Part of a small language model's weights.
Size: 9 layers, width 64, 2 heads of 32, MLP 192 GeGLU, vocabulary 3300, 0.692M parameters.
Each number is 128 + 24 x the weight over its row's rms, rounded and kept within 0 to 255. Layers, rows and columns count from 0. Numbers have three digits each. The size before them is the row's rms in percent of the matrix's.

# layer 2 attention output, 64x64, rms 0.724, rows 49-63, columns 0-63
084:145138140192151189136137126163143136173153136152105153178078148163136103135119186151123094112092138139120142104116123136143119119137112148107144111124159117107104136106109102135125116125148132
086:121101092089151150070161146139115159048107141120142135146080109142165170107134164134099131104145140099136122126104142135118137150145147151133136097121115115106156109140104133106136128106119105
096:149158125160151161146150146065091158146158150080106141172154174072131138150139130115167139132140088087100107129166127132148145137118133124118140133136142127149119106151122123122148153140137132
093:128112160172099139172115117098107176153074133136133118168103155123139119125146125121127195116024115126142125128136129123118140113132142119133111129134125117115152107144132136152134135125135123
103:114076155165120130109135149152138093179108129167132116172177131103198106115157135118121142064151130155172144113150102114134121117137125129139132124130158112135124135120122125137128142127094136
076:146126151097109170165132111179167151129147088090150149144151088079126101162124115132111129061167113109138137122140158096125142154107142136143103154130139119105103125108130125131108128135114156
116:149128114078136160129181155117136133179104075136112130127097151115104093124145103058108118144205154150141124131111119115138095129127127113107151131110128138128125140106110129109115144128137122
096:133134120070127160077065088099145082091129152115139143121116122170121128151147081100088113107070140151127118126122112109117148114160122138127129133158111130129126137129132151142148124096116139
104:110072166090206088109127106144139109135145188112150103132114143109123078080116167160139131163135143116129122124136116113117127118156135112123132156139152112125119134135121124140102100120134151
105:051133128128104160079160111104152130066127109105122090150134163198094140166136102121122115129127106124126125116137144139155121145143149169128129140161118117126131144123116142108111120111138128
082:137113167113134135152171107110088149139173150109173127116113170145102069117135165172116136185168147131120097132102107109136109131129129150115142149120143105147144133118127127123112118092132088
098:128129119145141060079062130143119116092176138134185128169180125097125152116105120167144087105130124134119127133129145134113128133108118112115105110093086116115138131135136117134121120127138110
096:137110090062161122117170124147137137074172104155170133168128136131102135172106095089155123084110134147108143129147141099116108127128118142138151110101110153119140155106148119111130139107122127
092:113119122056153158141097147184122156144117116125097137164106127163111170117166076101090113090080147153146097132124119137122150136147142114123131146122119118116168127129116150124109116121126136
099:137101137130149136123090180103110082138146123080092107165152084092116188079142120063131156109127122124130095141109141137131140138148120122136134136129108112138102134139149139157151138142126114